config = dict(
    num_attention_heads=4,
    norm_place='pre',
    attn_scale=0.125,
    init_std_o=0.0,
    weight_decay=0.05,
    schedule='wsd',
    decay_fraction=1.0,
    max_seq_len=512,
    doc_mask=True,
)
Each number is 500 + 25 x the weight over the matrix's rms, rounded and kept within 0 to 999. Layers, rows and columns count from 0. Numbers have three digits each.

# layer 3 MLP down (transposed), 1024x256, rms 0.115, rows 807-814, columns 0-127
514439496524504529509468511495471503466466485479464483519470520515489489494541531526522516472484526503529515515493530509490513515502467493499490486494504522502529495504476520507509467546483500489489496465497498541496516529471523544491465518527532535492545474497542487502482516430451522492504506525509505493509506444430485526536517483492504540506518445510545526527467476525510518493493
499519429462499539478488500461472452493466524485513500510487495517495480502500477500507531464476517469452511512465541504459505509509515510521522475540500493540507512489473486520463501543527506439498513485467511520496462484505502495499486522519537545472546501503521483518481483478508501522531514443503517483463479505529508509502474485485474487515506500513528524455476487465480483463492
512499500513560480490494512500481499543494549530519498543499508456508493488500487536497490499504463549534521527502534515481484543494558506498516482486500489492523439498477511483528494506457511452540541519469507516479498482492509512518496460493530498488482522504451500470487506503496517493448487515475477525507502486456536493541551506514500519486480497484452511523525491523520485511531
473508500569510521498516505446507491520508548513449507494554492524485507492517510518471486447536450515508471500503499521456503515502504443511502491493533515503523466489471450482487492537537523524475461495487521498530474533534550516454470499464519525511514511487500510550496518514549534477496490518477495477536532470455473511502523518527490543523495494532534500505536480456482509490473
502510507494503506515503488533501472512493478518428474465517485492525503491516497471535484523504483521530490519504546519501500559512478497557505471523477455496497474515530529505498489482492475489491525492501482463468512513472504499462498545496505461511497517525483468494519468496513536478491471443507454489501492536510510503508487523521538506485483508512490541509455507531462473486502
493482511478458467509461529529517458484512475518499502506515533456523549545456534528530563516458542497512516515474444499493541499500544477539500529481476537485536489530453473489516541489512543514499526489545487503501560533471489465500503500469503435487464501474508512527485488561495470472488486522498506534491470501515513538458531532502495576484492483495535493525499480513476527506540
478513501474525508464495528507492514450504530500554492521493481495485476486517467486462495493541491521488490521487498487491446513539523517528489519469522510503507474489487519539449518538495468474482525493487483451455519518458495554475490522505476499522459540542514480466542518472511473516504508460444519497511522501527472490521536512500500507506526490463521459518514506501460450471462
476493473534507500488509473499516476528473489498512497495503524472505474503514491510492529492428518489477502449496514497526541473483530545469537471474486482499495494468500488503561494531501461481498468551518494446512498491539491464507515475521485493459498521492462466531502503495459462483506551555533480463480488507524423474499521491446514510526481452484499491477450515526483463466478
# layer 3 MLP gate, 1024x256, rms 0.125, rows 808-814, columns 0-127
493502459481522471498523502487495520516505509477556515506473505499500533520482470492476515496488544513476470461461509547468464469503515491527538515507493550537494521476556493509487520490572533421516483473502513496509514479469539510478501495471499510498514512529505493468542471527508456468455521444480505538509550490501523463528482522468528455465535448547496493492471512465490455508516
520507499501498479512483515511456490511490511532521538479544500459534455521522519540452490541554515490485524521467506505475479515497528530530494508519491534555465520506522532495513525495456499486542502507489512499520482562467458495507519484480540501501514503483514476546479490482505481503472494498492490483543452516541542484477485500472481492509493504466508512503525517517466499499523
478527468467502520503507488484541494500507549485510541487489561516502523504487471522498461516499476506458473553495539432532457473511474516478509507535512505445494514480502494513493502506474509481543509459495477508508478529421491485570551442502488493522509520521495506493494483489468494492499514499484519505474490469522515479522547488482468491570484518493520467436495493523483447494518
479513557476513424479507461450512512480481496480504519513531507485533503523567512555498534512455466551488502457457534497458481507461447535515494503560500509509494515487501500505489461490551466479486497487517546512551498506528512510497497483487480470521496520506526464432491471473508552499525518502475464497483517530510517491494494484484531534515505526477557491493468496460462521508504
516536522519487472466522520482533522506511453489540493531532488523487522498478515455509480518535461462492478480555479538487494503519511529495505473487490478479507515456500477472482504532505499484474475529522500490528517501478521522438520485493507511488506490518473508479508510500549493534474523494463508484463531476485515565525495494518509530493480494487479507504463475483519513491497
496500519529474524508478525469488520525492534493500492529491549497488499473488488497478503475435501485536514491542508459480503526530469505524478517504507511506499501486473495507472510496512508510474505555517506538514524500503489480452517520510556477513492489502494469539510508519512493490481499490506507541541486516530501480493463491480497487473489499476546504495455491483511490465467
491450513475495495538490485481475474480489484509518474508510491447489499480527529529502503483507546521511484472479497488510474510447497503510509563552515489506526516509497483496500478470466493499528521505529566517538524484501492491491483488501520541531484462536549491473492481511485485452491484511518482509511502487472516538509528499533539495553515489501492527515505498498453530490452
# layer 3 MLP up, 1024x256, rms 0.127, rows 808-814, columns 0-127
513492497512526488472508485515456506504504499489492520530483503452477512467521484494465527489447510520515544473532535530487527473501496507478487495493482528551480511476501486471508535471533523490507490482491483505484526514527505573533500537482510521469501511505512467510492547503489490510511502495479478515523515527491493472525484556521545468523488489527499464514482512502468484482469
498528531548515497508529463522495469479483481469529529489480532513480499442515489470496532481484512435477449467532536454510534518484477481480479522503490534516547548475509493515475508487508525487486480532520510525502503511473461494525506522547528489516528472533500496508512516535466495468501484544485508477493491480477470520484530463553505473489483478486482487471479502533506520496481
506477492493520477520519511515493511520484470510516520490532481500504542574532474496506485528505503505477503547516489532507475497500455517482421475498552499530479498535493501485498516493452488503499438490477456500484491495519513487529488527517472533503485493467525496501526492463463484473477473526469494492518509501497507544438513458577491439475499505544525470471505515498491498545531
513518493482507506517525487509505500479510486493517496516482506532488509541491511498500469482472496466511505510477497507435532541502446529488522479543447465481541487538542558550506451454492430508473530494480493479495546441513487508489486489488486495507488509527502503486480505519487511487481496482447484493503543503531457482492552508525476503473507507503516542520505476484493486502510
509484520529518470461486476496496484515512486475514499518548512462490533506517503509516482507502459484482466507472477507487534516516512523537487464460505562496500514467480497499507478519495548489514525486507520506563510484519530521502504515488480488487493513504494501504465516500522501508497465524506481523487496478491499505497525483506504540520496483490473493520533489511483499515519
554503508500498481518517482482561504474488507481522551484498458534482486510473492496529510504554503544464498558484523529476464514518532476485492459528500532485509455488543509502491508500494485474543511427485520464503502504492535522519494467496478500515505493504504484460492491476496500517478501510482513459485500503499516470505498504504481538476536529503486527499542483488539491546506
505467490534530470500517533500487501486472532502506477487502534509498492469488485493489507503509525504504461494513491503488480501480515505479468544499521520506494469514528535478499524542479517510535525482496508460553495507465500516504502477485492497475535512507492509499506509483494452484481531549533464472506484502488528477462535493525508492511503489513453455514512544529469535507440